python train.py --n_layer=16 --d_model=96 --n_head=3 --n_kv_head=3 --head_dim=32 --d_mlp=192 --vocab_size=1024 --activation="swiglu" --norm="rmsnorm" --norm_place="out" --norm_eps=1e-05 --positions="learned" --qk_norm=true --attn_scale=0.177 --bias="all" --tie_embeddings=false --parallel_block=false --init="normal" --init_std_qkv=0.0644 --init_std_o=0.0114 --init_std_up=0.0644 --init_std_down=0.00805 --optimizer="muon_variant" --lr=0.00997 --lr_mult_o=2.0 --lr_mult_up=0.609 --lr_mult_down=1.5 --beta1=0.95 --lr_head=0.00593 --warmup_steps=0 --schedule="wsd" --decay_fraction=0.798 --decay_shape="linear" --final_lr_fraction=0.0 --batch_tokens=[8192, 16384, 32768, 65536] --seq_len=256 --doc_mask=false --train_tokens=100300000 --steps=3224 --dataset="wikipedia_en"
Each number is 500 + 50 x the weight over its row's rms, rounded and kept within 0 to 999. Layers, rows and columns count from 0. Numbers have three digits each. The size before them is the row's rms in percent of the matrix's.

# v: layer 7 attention value, 96x96, rms 0.213, rows 0-64, columns 48-95
# o: layer 7 attention output (transposed), 96x96, rms 0.376, rows 0-63, columns 48-95
# q: layer 7 attention query, 96x96, rms 0.211, rows 32-95, columns 48-95
# k: layer 7 attention key, 96x96, rms 0.21, rows 32-95, columns 48-95
v0 098:456509583550528496502562533465489436494452459489529476472465486522455479412552453594479545540396392444536523532520501424527537418538502510506459
o0 099:489541466613419478475472482520436579496547423499479470553491494452519602453501523557605475463450500525509424457423480537551430474651390461505526
v1 107:569556514516510523494471534529539519535487489400529469481444362499524485557456482461523474580546440468479475479509571479464469502533530612590439
o1 103:473502539431480502452521512553483473522443471500543523505554491516543451489474421495469476409463438527457521560480404526455500557481546399483519
v2 111:519535472444417425419520542527487486447551469517533554479442525607476508440606515499526549592543591470476446517388549518482516598517555456545443
o2 116:570427488496530590555486557426571501465569489526472445431482470427497478453425463640433487595492528524516503475573579560529531476455473553557462
v3 106:444522510555448531491480500532461532592555441607491556577590510529473554476483408532562474505531514496503494492527574551459476531408497547451532
o3 109:484551436483528477511480464398557499503417552455515495520496511431497567517534448458430585379503569492403430528453508494614512531582456480488565
v4 105:393468545511565579497472505552558497449495496462505450513409465452559456507544605523466535490518500468517670502564513505445419529483503433574476
o4 102:440458473553545596488490632457512460502460485522466515545527432559468437473421430465594466540592416591461490471472451579512520454523476503517494
v5 100:622427468496459490483422498475583447565496450418529366483528497518401519514458535517556585526558601532469451488460450448593482485487564589508474
o5 099:424482484445581505487551637566514535557536546590516486536462466468579469448449548562467454594445461371468537503495506522491484577500545486526535
v6 092:565533549505451478537525449507508529405521461523546534541507501440443434569543485491418505495535640458513597583499435413574557539471499515505556
o6 100:509469399423537546556507524541452500442568450451479500515478465557499503554542521479428442496451526472601474523460513508485548518461509546502543
v7 092:471460554496405639542515406538464560412544495438463495488522393499454537448565559453502467395365523511504471503490513565469558480514479414468494
o7 100:610586453587547470459613511459482493551518470473424442555502535541472497530502452428479533433531494469508476487476562496464453425561493565573422
v8 114:495583482581452532519532485629447492566484521446515553441533598589557571509464497482443575535508455466538475490455489516476403524370435549447476
o8 115:555468575441555488475386388457587579458586526537495500573455474429485516542528413554535448406497531462414462420535439580510611518461503454506493
v9 112:557548536507505444505457428532538506499605431428554403490436436446456374456476539463481517478457530507481476561463500521507548511530454499436534
o9 113:478462528544455540465539565484497457501519500522452527439400541525544559484549437440599548503483542505515433479473518528600499513442510481471510
v10 090:455509638519512488473621594504505455568527480475457591385488452508558528548482500570459473441535486525468451457523481499508490610484542404535584
o10 097:565461492457459452458435434461519455598478493419466395575468496479538437533548542481506594493443446521512515532407602472502503402498485488457494
v11 088:523524532442495438513511463455458469490536508484543540513429497507494493497436526576439535588557533482500569455622564574460564527560465566475406
o11 100:468530477550481499445481454511514596489552456590572525376550511468422417475543490521542408579524516519440510661457529433561447426511524473499565
v12 101:574501515475507510553508524478491560484540506504518527374521438597543608523480498463461437541528447489558469518431448487518474537507601470522433
o12 104:521511522557529488455547566453545461464441493597422470519485490489462427521501550499352589593469529479523571473572436563521423543563471482419432
v13 090:477539520495443486505517422503428590594555465457446535508488478492549489450437551475572637650525603453573516532522453437469527489515576512475400
o13 095:507456498529549562585466601455486517492501506540556453485472457429546597535560493596417455470512571480403442507518503469467506459442549442495452
v14 089:438615569431487536534523534433502538496592588520523447593653574468564460485494550524510459504566529522506484481507533444540507525457597516550545
o14 093:564458467513566466505527517521472536498503441574475508526462540498456440486539481466466531428592448462587487481492570511526466487465418481536551
v15 103:519464475562387510498406485564504530526453444517505490512574547526337481521430522454490543471572594530462517546520477468494543486516586471461489
o15 111:473489548475543395481532496435612500600544544541520499493564459605554527497510440498410430583466522486479507521481430507558505509548581544473606
v16 116:508476500497467493387527451539556541430493469502556390406538491400489483526555566512530505462446526589433546524403478495480467481537407523462476
o16 108:447492482593549450542527533509471382570591540424507417442506497533498472442446518457519495456480483436565570521567529597513531562407567537491476
v17 092:558569572532631528432438446552398513487567527492475500419480474493442427409515417468487437518471471426552436520478477565434508467454511501605446
o17 104:480448412497397532510549454512472395565506578413482555487533569466547498504500512588466525521603480566463492518456495595583458518523489462468410
v18 112:434407487474496533468504438562515490464577463516486569469524481563495633429462524471549510448494414472455560453508519528553559465405461512561566
o18 115:480536423531578450502470490469591524458396570512431467574491467519506381483526474553481555520471520471498491488440405522497476453555487449457497
v19 102:509514451478496432520519535540500507513510546514526458600508554557508471468516525547612452450520538567535589505482501570484503483534528485497494
o19 103:565501521543568449571523483566463484498434468480523499456468550550523470330548489468493451512479549550445439499545544565484543640522545472569419
v20 097:523459572492519434546499525491561486446631538580477517454497505412476456483541476556485560564492555513551544482572489547502497425428512562578413
o20 107:491435468469468517513539481607542547553338491488441516502496436459463498478446599512446546492541478516413436551513523577493506568499475493459617
v21 103:487470514413593416493600530462510537401551534422563507490531440536516564467473572515382501502416485496479431445480589545484513485460553406496461
o21 103:586641554505470540525487456538548470502460451523468490451475502510531461503547540515525520420584474457604543434461527502536395589581559575480461
v22 103:540586573511528422493463468478519495441539469495454498562586587505533493367471521445556524543414479473513499495465539479562489493530501519416528
o22 103:529453484535471507509467501463489451467473587570495458493375529480538545527506467509489467462497492551504501464612455547544573492474534596491446
v23 109:551511476478436492539540504577505444526553494616445439428547512518450494593594498506418456563480510507522610471502491529575398512517546438511498
o23 110:416443468499560485416458557555521521446511445430456472545516566635525443458536554547363463529487441420489437537496480513431497535490548603416479
v24 095:447499486569527528466505649480613525530558553573493445472526525586484467516507497437518480548539444545435539518516502509494518430509523468448534
o24 095:459514521428555483539471463487437511467426496485557563419441475491528542537456531536465465514562523541545532527485481473523441571509533508537459
v25 096:429534457544487432531471493495532418443485538567421519490490486498470492370537435442500547478460517423496521474483471542500553564467459565491503
o25 105:479538475407506512446462502518499523568445439451470587442461531545451485577535448578480451612585505469485556478556502507483501576573456505500460
v26 100:462551468396498427546486560578506595565499546585429506395469499473468461460492548469573490357563554472456550543455571437507471473461514477497548
o26 100:552467472455500558485439557490423503565460431479442463522526485501454626377556520452480545644588476508590485464506449531495523518512515535466435
v27 097:504457540510455487451398437544449526496576483515407501483536514447498514432398442469544486428411381504410499560487516526528531402483520523567476
o27 094:460539499487519502422582483501382451422489553499429472529407521534544561452487535515476474564623505498476494454483420456507543492545532464520574
v28 109:492498497502521522445539446469526574536432555498417496503478475476562612603425481583434438487436447500495413515551449514500569521508489460526425
o28 115:484612537562434382589416498506445486480499474515480464512484455542511442445570556548544420469503532517506530409538592432473456506546480490366461
v29 100:425441445451550542498431484499581591416541471490444497495564463495455460461595499515465535573452466489400522450488471532498508535538493487483542
o29 099:492524535509427491554509488497429565392502566566564444527499504547441510589491528558490507425629487462464465545481560600447462452470484584540491
v30 097:525400480474499499489510469510591436495530526505484453568477488520471475521415479436575526483460586482514517582473516397515487578455352477499513
o30 104:477475436431418527504556513520514551522551452448593498451559495470562433495555440475602479399484523461483512455574455451499549524574483530469458
v31 103:522463451443561427473475375519483535478534561490498478462521442582488581495436507518504506552446518428474493543566481496560436481500494480480479
o31 105:607470588568463510479580504551472507499453504530450501514589479521469467483565512578518558504518535486545473473477438588477435453513552488488524
q32 073:452451451475522516480507485566454488505470514477502432468525505494403658557461457469504509479489528478478461564481487471504521479540405434511526
k32 083:628589527495488502495515413469459493365441488440484479481506504490516451550461474422472545525472494454454557516437493466451528438492503401501566
q33 102:413578529390486415490456467541510530533559575538559598435526529510558533507556461404603468510503476481470507396555459497509442533507430447466496
k33 089:500527489503509575448493483479481548541514413545527421629493538501464497364531524507521550509459411535512441491610499548497592552539599576542568
q34 083:467458466477512522564534602497547553491551535553512443451545480564450567427557469601518488470437542559577494541458512428540635466557482472494437
k34 077:560551478431544476511379433507537448509501611417419518563518465431604403621542497512472504407432472458510489401440502491571541511435588542460489
q35 084:570507655532404560473561506514497517490478440500510474465503501529684474486475518451521414468453523512508508482454512436475509428545522492504553
k35 086:539562476483367475510363514483552508505553513389468494492404541500458468454479391553520424543534487408415487556584516501565440519503533525537458
q36 083:493473502499464492481490523415506530572576509515416514401488584538460501393440569510562423505546481546534453428479445550473480517520605465502520
k36 083:441485514409449484535527522486456457489470368497484464476525495568555591490491548571497441530505515490556580428543542428516513479514525531550392
q37 082:525565482475526558484458454474491424518544580472538440509624546501628366560501481579551494498513548488531530498477532478591549522481518559511497
k37 087:483517489591500495455445438532552465524556518425530496499492592468508433495460517508564456485490565473567501520515438576500512466504565489490581
q38 097:441582559514566509476513513484627498557529444469492571545525478503457495381558491480522563514514424561525490481500504595509399493441506525499487
k38 092:414474491524525542503521530550556480482511464420443417543563459492431615488487422524588491464511491445560427412534476496511388494503468574467551
q39 086:476475517509504401544498595517451407443512509526395522546447484575546503498482447438417441563470501411507538472470476412513487490473488453414456
k39 088:513521643457502526532523431475546521488514536553515514514536477466533360420498549522493609450554609421386569605483529487466544417496471534494416
q40 099:394538434500505372507502497505491538461535511482460490549550472473458526413532511447429510507525489487470495482499503493482536551530501500570517
k40 091:461502415522570470516538590554564482521551538534542497452508458533513482446571465425541549555530545431474429498547512472530583476522403528539543
q41 098:555400406584552501533472463534395506417493476514603504494453432503590437502577567492442438531527566485572512524462541479461529461479502471495414
k41 102:501576521450358434488468535466502486509545557422473504458408485495509445503469432473474603492513512505424575501459509491454533507493427477565514
q42 086:463483537493460542473433577577529602513491483480472513464492570606548495548552504499476367461423503398495453490488455512535586479451523433544466
k42 078:506482504490485482506419516504504499477496467473487443617539540533639513543502555575539512578469411544463546493506476476524418375548483479492524
q43 091:581507480407441482550464481474431491474494489454426435609478553511592479541544532477468594461540469557402520522465493470546540472484598501474484
k43 100:494480501508559543527510459456525468555511478504458474495522437494486448509452430567555451539474568516460603541453559519478589606590463494531542
q44 084:552506465561540588451499495568517562490612546515527556538456533462417551407477527543503542572520531448545458448450458501583452547456454470475540
k44 089:502462482519428488423511545447498468477462459524553556461529477478411507611470497451513524534388523418388497507470478585466465473503466424551467
q45 099:477463589465469465564536549542505553481514510534533486485498552590436495660529499566493476544436455466452560501474468507474471445564494409512440
k45 098:559401504432460463502441475408506445451487491469475515529509506475578447518611540389526483550431486513524656486432524504419507489490459416471520
q46 091:479456498427580507495501522408475553519460438592507462489526512470472473439539489537574540391545428507502466458542439574584580470556539571486528
k46 083:486488429494582562515476507486501430440376390418549497520481467439454518496546542482523522474470496482653405535512543490454503508527538407466505
q47 089:506497477534509529450526428570617439507536585438507527573540461548486549622330486531548469499521544567426570457513464482520481473472519432496526
k47 091:398520455500498613571520504620482434525523530520565531493523570496487518488461560468456540568621487470517491476472490487505555479543613439459477
q48 087:548465521577544506525443514451578515521528504468488491519481531547483554494583626482590577572497588525453467481595411553529489466444387459478514
k48 102:438514486504554515473562573509514586477482540544496539565464484594425538500593491510513497458488491533587518523504571578489506523523476570545564
q49 073:463569521454536492493527423495560457527507574465489526447518498440490451444548515405513543406547532525506545317491539503553455533530583528426530
k49 085:399526398594455529460531608478472504488525459564508460463546456558350556484556532556530548510535491465552487448503474520541495562477523518565579
q50 092:492463435502545455526434454498479486503548503528502471526540462492544547605531550617456389434503539422522505628512470449503517469511511541409527
k50 093:542447566517419572423541418528521479372467484438476504492525534466551446568456476400540462526450561466457492554453519509383547515519434425572497
q51 089:492450513566510474422484584531543460559490561537545528392434535422549612475543572426518570584516425515478577476516434565439477464520468495462464
k51 092:516515496456539498457520520456454509532484360483473477543528496494503539447445490532576486496469393486566441494463426439535419577430546463516455
q52 090:530505503420499421436483561502592546566483540462446510494468510536509526496459491498510529434532413522445559497579567586552517421455540516506599
k52 092:484459512538502554518488513520536559567578488473503429481517523558477532518540490503624468489564416540536336488497588531558454521503500429486498
q53 095:535543407572447505571460510516482477489555536473510483497580529410458538541684528360473533508501465487507461518533482517482455479432506483499471
k53 094:464398574541532460462580398507434567473551446499494468435502444525570464473498520531580598443539511542493496528474425505503569499490477514537569
q54 088:540504463482595511543475505500412560537546526530488571505484482477506496474527535531426435468454417398467422529498493410483416552523496510454588
k54 092:439451581471431564504516522518553414597413552498554514511552512405510537507493438469540449592480519522513548517533554479428514535449385528512424
q55 088:508524508611479535287541436479489531533526516553490496447501498517399495458569589421498533552539540440459552472570512562503542530469488458515515
k55 098:462570476475554510409523570529455508501507425534508408602509511496375533456464491526471408494560481565501445563465457487491467392454483447541504
q56 084:465460531462425550458417531464494552469524520455433464430486418489416466493463504536482531528381542529467479583393430421510535467523545552530520
k56 094:452492456574516463470451499515500570474515462601508608445580500436446496500512518466423524436495430457526412454525540646607421418528498516556558
q57 076:502523501523497604577519440542512539558511433475506406517497558566549502481465474342459446498423480657490531467520498439428437480527473544456500
k57 085:532538576457429485586466505461516469463547467476540491470495430462596501428464492540521452493449527515495542464453492498523491526520489598524485
q58 084:474523498497489515519581459449452476499527582570464537468482470535622498561480477465485640504449493543461471494455528513525588548440549494387398
k58 088:469490410546519498464484488479486514504496540563535509542559533479475404502472538563526446468532603418467513499518494447579606528557558495483545
q59 075:499607514477521448473527459407458472542465506574435457579545468444412436486462450483547539483543496527491518535483531530521446387386517435538542
k59 092:492499496523567506692534492515458510500512453512482414502546540529518439479497492457473447468453579671485463522422449508475462445555536531461418
q60 083:476540554481458458528427493469626473558444443510569562584449488545459561470504511541505473443438451341562535419532490462558443489502462533555523
k60 096:605464461540507504428545481518477531420587376475530537584488465508476554487538558501483525473519513428562454545520557553446400485450452498443411
q61 085:440466579553461501465498556496531413522488479447415519429547425510396458597504582546452592499571458523467436476558393504553489387509472458529471
k61 082:514486484479527572614515499506491494531525514603536599505547485457406679496477520472482583461466567549485489555573484482561531483482530459416498
q62 085:537545481548520427471459585414458477460492569457457520460458466514567512538618512436486511507486483549519480470591568604555463483470507421428553
k62 087:434435439569536544494536509480509521554459426504468500520424523494459413409528547531623434482577578538450500552454419518502540547543445559510412
q63 091:551470491525497474510527480454487544533457425498393517516475496481507391420618492417456428366501468478542470536468470508499586564431495471512523
k63 090:508470588596509501510444483478448503516477520477513531490603370483479438553429471626516493530475508525484561563506572477513536487545508525511461
v32 098:472479503485459475449432437459483533415539493477444520483572506501521468460480542461506553517449571451592523569526591617470418473447530616562452
o32 095:591462516495599502610548543476537469556512482506615477438419427474486453529465536504605429472546413538400517460528444502555472559533519518431508
v33 124:508462519463542566468568562460428608512476455568455426481475452489529549499549458470549427556446429427494474495503520539479572462426540459451434
o33 125:501532491472512531464556442607568510462505477371527497474496508466462490492473465450489525514499599542521467478528486532413486478390470496502564
v34 104:505472537544461532534514477479487478454430455449443578425521353493512489475478502505466564425470527476480452534494479473538496525513421601487431
o34 106:502489517508491527443524532506454499471496481521498417524555559624512508588485498469474411507494618579472506486477503468420497494460499532497477
v35 102:455538498501473567513489526477556410540500382489564535552552525529559469441441499576531541501534474546473545541495523458378571434559440510579561
o35 099:502590483550417437486468529574493529488558533528433478470574427489445477536552570547499508420480499498560484465375535486585543450526523483529488
v36 112:482489534462482490402493486565473445503593533561393455371419501575439523517523445471424400554511558420494475452425401486455517522448620505507538
o36 121:428491460482534517516445399447536648507416580512528498481472508435459481526536385475520511516560529566475578478547469454496571557517487451533559
v37 104:628494467507474527492460456503553549488352473515584511526470574497560544457442501524574438370499514556480563520526511511515539416490496462567463
o37 110:428465557527472509395486613560460466556514528455490589421431495439479559526524603399423544530450497462617508482517527482560484538541428514458534
v38 110:516383504477520539427482479481365431450518527539471436460428554516447428503537598435490514526464598514515444478505502513568533434614512484465487
o38 100:434540470448430388477526519530451492520510521421575561576528594496502501476460421544542434462525466451525517461432550418479430577475458504536460
v39 098:536405546495405580519422538562540487479525500471489491453526554390498516482540483457610530472476585435532559507457475583410519527511587500512397
o39 086:456501562511545516458584476533476514569447432536531553476499509548466484432505497383423469563571485543436510528480465507484478536415480462539499
v40 102:530428396543506481445549524477399518520513504520486531477424525524477511567466553492491604471473530527519501504559537432477599502576463539504504
o40 103:517507521518457469482435524578489545421492567502580494533509502463496554489432546502474305515453463485547514521484485445503430479611477437539544
v41 098:474535508523484508514524488469469477565630557546465450421575468534487494462486561484542510582424483492601439482474531563377471525482475501488450
o41 107:505479438503528481517492529497476516455510403514546547570515457474378453527589496461463505463581454435504510606538457545496532501489484462430589
v42 101:420551413566434592489500519472533459473543532448463458465464565500517529477438505512507540433527498543469501475576508475488566461540502566509586
o42 094:529528582442559455472424497562461477545542495508459477600470527528433430563474516499477435435431440535469444480405528520576515472536434500438509
v43 126:581554561546515521539527449593568442581543485512453513471507509492459598498561488389453446506567423460490527510471470371439454562465434471454454
o43 126:457472477550481545442520546483478531480530404575489505471454523556466422360549506470537622465486534576479563559555493609499540499494556511530514
v44 085:559491479458483513516439547528537471584546516431562635461463511486445546608400526479483520473461466524489497581543502482479453563499523414515634
o44 094:448556459496551463521485470463392471543458503511432355535523558488475430455519532501507521446404508559513557452508479509495499468609506546543493
v45 110:580541504423459497513503453553576541534537603483542531505524467479507403582451434597469494507476608480507507585592460458505502426459499526479533
o45 109:465505540402529411485523475376441500545466516576460400538497499445464461444516470458528466457519465535492594457504438417552491576486580477493414
v46 096:580407460534565496429427482530425448518456477509453507516468583483445543478493584445485569541506519497495500505579540460492527574581461446421464
o46 111:460508515456503489589462517515451545460516408507437419512546505474528451521557392450446460523441430540530561475466506554485438420479418542553495
v47 110:545495479511478550534475492521464493448569650450488568487529547513554546539510549431427506546466437565513433578543502483508485494513493442576569
o47 109:477477380529474563497493459465428479553524460510479390467498513499474517497543531444519400449405513602511483494476527502511605569492556580419477
v48 114:541532549385511530577574510476542502532524618509488433527542563525466423556527580500487501502428525564539512511484506508612483532530450502476536
o48 113:575453486541505523495515476485398461524530432523580498584512348431526518504472438598528464504530507464510443549513554503541520480400446511490368
v49 097:548506487496516503482468447595495486606515543484456544511577498480471470596492526451574465561502514475449475582550485429502377521466494468567539
o49 104:380481438506475456429494526418503553448531419546494497525450555545456469439578444506523566499543448513577531414580484527502572541489566522525526
v50 101:502495563477515529570494582621385530448496427445411480489474495557514557547546447465441489541531569532489508492493462534493464600545565482441548
o50 109:507533427636429518456456415491477511413464498483551577526443570522504423460554461478475508520487608396500540513551573510399505488476428423506468
v51 091:545439555571533538538507543563515508397545448456562539509531512488527460577589547536517400489548491422485513532525442528551536518517406476564507
o51 093:543616463535518466503438509499511471563561460565456546552448455480584484361514457509579509564398525550515485426524493472537479497473520547452410
v52 108:533547505526473521468408511530546457561454367541502492552603483379532552511483476547483410441478486512507510472488513461482508578500565574405514
o52 100:452470499455537515442542492475519538430473508459477437484495549506522473475531584444505633518587514567465502523513601567526437375397436493487414
v53 120:571441482489494458518472551428384515407492544526425562406467556423493487447469434338474522514500459458503450547496482544523478463549500422407444
o53 109:467496449560494447466495526567510508500503455453572542534613464497573552480556489478543421508479468457495515441561541448460439597489427572554529
v54 093:539541552441491469481450589459396542461478543514526407438490562528427449480541506501467490517500543574534497524450396488470472414569547540436474
o54 102:480374544461467536538563427564545506492516558485494498508521552492508528492441478551470442520489495422491490394475517496512507603429456522555433
v55 106:472505402490496469473485456406511555555527454457498517555530492530602519454552552548520500525458468521598549532516514500480452471346530482574425
o55 104:517518545492469554483478508552542408417492495487451469520529434478435531545422546517531568476581394455438390532519477528519553486512519519441626
v56 101:526461521458460486469551542567453560493483560579513453502506460344499514559574419417521435479475473560499473528516402614517486564483546505428491
o56 101:569547470514562427550528452444630436503461519457471586508471566541594503496534506469476585559531524487511489482483509527477494568378497581486551
v57 091:473444438499506488510476572541473440493443465517504441602510462482568532485452559517501567515499474559439597464574526535520399556592557436466509
o57 085:551532404540466490468525496566435515447511476498516511535543603492515443454483508455428390530535443436552385448502633491409544478417486507611524
v58 106:467473539568547473513552565508507473496392463449493487435456451453461519554425509498507545487440435591421538508482540461483460542506602543506462
o58 092:540471463502520563445515495548515557422548545502573508367553542514520529499497532498454430541450554440564527473490574507482524485560487385494408
v59 137:519566507549506522543449444541566511486518564512464527492488486585489440509486498481516460558431529486505546476420558506351455489455507508494559
o59 133:439448380558563568552489430411447568415522466530559473470495399535411467498595519470472513476527582503580448549598517478516589533560553554462490
v60 099:505476523565513504565493463475470474452477453443558388485451515467481438488487618574514471559510526548530402459521481544512503539566496478424499
o60 100:497532427450546497537597540552444495529524470532481567568522418579452436515432370507437439560545462487492490509448538440461493498466453428582480
v61 108:513465501515485507531505498506476508457515452587532471497579550500545445420526524455558498502492471453485603505569544560421512426537467498514459
o61 102:576488453640495457518546554547475559522496488480492470524564418475513616520521575529492553513520548433575382399425409545538480541528542550495507
v62 095:454621593480450531589453491461535512575590522459519541545380539485491522455430550536449460471494456615471443511556562476496438476582464458540529
o62 099:557445418502529542483537496535366468545498509531473478506514498483503445528433519560504518476434528448546568531491542535497561492477526581496489
v63 098:535450501479452518530492503493601519437420496488517548451550472411582402532517536483560435389520509561515510470457412599602506509460507498577547
o63 103:590599478548530415397589475496454399492506496489490463512483498506478547503465491436500611535492556567468467506489509430523565517493506489492449
q64 108:486641507451514480530440485466481454519457511521532530544470414521458474615455470575600374518555549459455523565454430533410525523533486417439597
k64 105:564460414495493517552470486492427508415498523613557541617497495520440394594495463505478468557506496540518453502442394479525565488496444490497473
q65 106:591538613511472562547515563464542546407436473483447534406511556493551557596459584508463487422343536492457493571511508533492598474551485493432495
k65 098:405581452557492505520539485573500470460412501546437436430445531479553561503465548480428606486408558476553477577509562435455501479562431522563485
q66 116:519570518558525530433559519562465484479443477384480492425570538511518589468563516399501528492442458497465569437547434584511473567548484442516542
k66 109:496516516492552492464565488528553449570386547364498455372512477473527440490547436403438486583483519513457541478510504578479455484557491454547533
q67 115:533596495559504546540485447449432498526434547565509538522557476536507491524499453610511528493479566583517599553456464402546614564583601535507456
k67 112:551536439519494437479535427526498556443473396445413481484524486551552583415458475511543456488520545523456555498570515465564553507506437543445468
q68 112:639540441519507495465446475468545504609556465528514538392421490461615421444542468535520412506510479579436555512559539529490481583509497557438438
k68 103:605551368475589454441492398444546510558463533413414524446633498552530434462502563467483462454520477544493514446560479525576629481512543548491426
q69 112:452576501483576437459481530534575532529492463484530503450569497468554494444472603404584536442559482533486491476532529473509553548451551519448461
k69 098:449534451551456524452576461592561529475469527535528456493452564445562471492498512494516589479469565467565481540513516533490472517447486561518383
q70 093:469490460557480521448498574440504537603489436487533487466452534492504463466556568532507471445530429369517500469529523447540519606518581423458417
k70 090:497537504516523452366532495502556531460441449456467471520535576525502469503569483450463474424538465455505546550541507422520518528582525329543425
q71 104:535494526524547507494518550505529455502567497481468599435521404480492464471490412586604469506476484484522491602431495524497434493636425445464534
k71 120:434506433541542500492455533422451517482526598531572487544536436484481539508482494535504480552495414401514521485486456450524576486649493527542524
q72 092:514532510530427561451564578515521614480529493541502511567520512566519490468472433502516490433457516479541540400501426481510521502527464440584499
k72 089:499485591606463499481439461515470569567453575480529487523413490472540412451544458522493496495491564510450502452466551487407490554503556485501469
q73 101:533526552444555485494501448546448439491526576406449502509583478437563541549464422526502531485453528532457511509466542506606488452390544412491525
k73 096:498575508542559534431439483484481424428517601516472518476462517471570510497473446556489590485460455470425544399437533592498434456421555478482535
q74 107:554492507520453556467410467527426415489527492588366511464439514463509479509369531520463444487494514525476501515468516530482597454492516467501532
k74 101:511447387544417516532523521541466471481623475592481473393489492447455488483407445507451544550490541542489509472532469498529589509503599468564483
q75 103:559526539420479518506633461430653514544503519545468467432471513502508400478450456467513504507512518457571480542540484452447501461432614406451480
k75 097:538535562490584449538532493437580454440477490599586444498486519549476480470436534456460535479429550521483531536548402477592477496408611534535478
q76 099:478466485542503522367437527591503503511549503549639466481485477544535517518536474533507499500352520555529594537503423496560592488487512580407509
k76 098:457539486459483535460521469534455534478595511475418550514469504502572525458470538524486547415380550498528520556597529496492508477513554382447527
q77 106:472525513484486475606538498500426573623464494437503543503522457585474526540371471548486441579482478527597486522534516513519470463509494584528523
k77 099:559425511571430512566543447393573502475476448417499564531464536525472520553435571564596492468443495443544431429410458439444457439533441440422553
q78 114:506467580462490603450482516507525620397466425490525453488424517598547513418558520453559443463430530533553553522501516495457536516542509488465570
k78 105:502457456436454538477495548586509544504482497421495480513535463376450454516591543539533573545459495483459523478622459564530497496421501566568583
q79 103:553523622531492479510521471520536493531513529606377484589547499446524514496517541560525447503482396497502466510519432585520554507492500507483576
k79 117:552490498512529451500518472418532356489433566552596513571482575360445485478524543512501535465434482529442388468532534458559451465455528486532622
q80 104:580507568534558578502560542514562497536453533534552602431479504502458527514492517527450447473555397458534528444422465537482458450504524616546434
k80 097:555542479475571565496549554476536547497481495407522574440493429530396565501421515662500587482568475430506422488508464560499513362504534496411491
q81 104:523505519411502521511621599480532432552477536465533497647486409466483496534441480503507543568395546413503495493505535420464500505522459446488461
k81 101:524545547537458532500503471560503448506492423536526492600497422531491421508477529443522479556404529502478461453507486435538544481469511483499423
q82 109:539529473486408500476504334459426488479507475520433505491530517511499431459481483468429459531505479513475488531518531405530475496438493428475515
k82 096:530421475562492499457480431479453553484515491564488518543496511441464437520426452445443385579471467598452505540515633542566567605472566498541477
q83 105:490422520573563443516487591495463468412548436499459354437494509458482428527525577526511415431541506425436553417473463470492474490469515476587451
k83 104:482400463534518480477503472563379560552594541523479438474505449475555366434534445599495466395530480415552555431474520448507433481518463479492394
q84 099:510475484571521524574522518507514459500456494462503549447481508420503556489491507487450540552487448516498326531434474461419492517557538500601517
k84 093:468467607584451472495562516497528482494553510523545514533555510507393485607524452522556568391555453497488405468456529480531500465541536524449481
q85 088:400528502473539457444462543509489472617518531549539563551600510450451401511528451412431524482476481509577501468492503481509404547525489612610448
k85 103:519531453466513465539578522483562506475446498423430546508505537433489498416466382409552473577546572482558546499431609556502440551474478492469473
q86 101:524461404537514570663474482481484466457571543522531425480544509391442502541484461474425532426447568436485528508603523493464542512480426492528507
k86 115:570505440500569499595465466482428447534521478500515470481444511552525427591388474455521404481590507462503462500480599532388485542492489588473544
q87 109:492462398539516501453584621490462554500445496529446514427478521491551538572442483364453477492547514573437498530525441516471439479496498561552456
k87 103:519528530515498555428525596421398554473524595433507610466498440443491540508424523526511511450535532596564555483483515499455497495470513474530511
q88 098:550403479516524469509535461492469430466482534567502448503405465466489431496481491542527431515488571347466538532537479472485475530534585488472525
k88 094:482488429532448481419465448491519495507486437525491521470577463534464518487482439390396427556494545478585455483532442400511466546408528521557533
q89 106:567496556446463531500479418600501553488501430425508461490548444477495545496634434496475514529530520574456487529562547459412554560495527503415428
k89 098:427449506516526452549609501524506564576490504454438534464435508419490522428543488522485541547470459503516504526561508450351565532457556527473461
q90 112:449550500596491454450536475516456486515495603535547533519518551523506466434523551418514367473489501512517577478526504385576570586540484410595571
k90 110:453471436556494510442568526547452550508500574466574516531462532506503571390523471461548423494473523591536519505507511512582510502513461543458614
q91 090:529460557534606548567537423539495513532449578446505568509413598470550506554518438499518579483501599470500396457453460497474566493384454434405512
k91 095:496541508546546493495576531472541435462506493604468475445548561494594574519506469506397580538520563496480517452516443430409424468445432527433513
q92 105:543460481569480453611526450552518637448509514518519511500475537491439532547464406503535514507567549455435528448548433525410537455415507475487539
k92 103:537389519518486496510493488532472565507540482507579542509574517536446534592478488507429528572445499522410489470506483498343481547438478510486501
q93 107:404557543468516493464418506501645582539500511532555465468445582472411511476490464474539440478423420508576438444484610510582480515572525388444432
k93 114:449561460527441498552479585521572550507472472531581551520454535572444440475546433561396412387491484553502537509514553514597485588583551501492482
q94 104:505578388502557518444453533476481566532503453446456513581480499514536537512528452598503537447507501566555455520417545506469519490542543444458618
k94 114:516522438544481489508520541474480463474511425508507454562497496465496486506426494560444476480530506593493508542456550408522544487594405568560527
q95 098:364526509485461591437558611589560520531521524501496524432482429492450563525577571481539439542484468507467441509466548453536527469506581510506529
k95 094:434513611506446558555577559514501562519498525438555513417403492383484499501516431551506471471482464532475500481514566512455508485502631478531502
v64 101:480493539449478489505562409531495520534523492544485543478501511483554545456488481510579505417511496457508575467416498591379493527501543486573502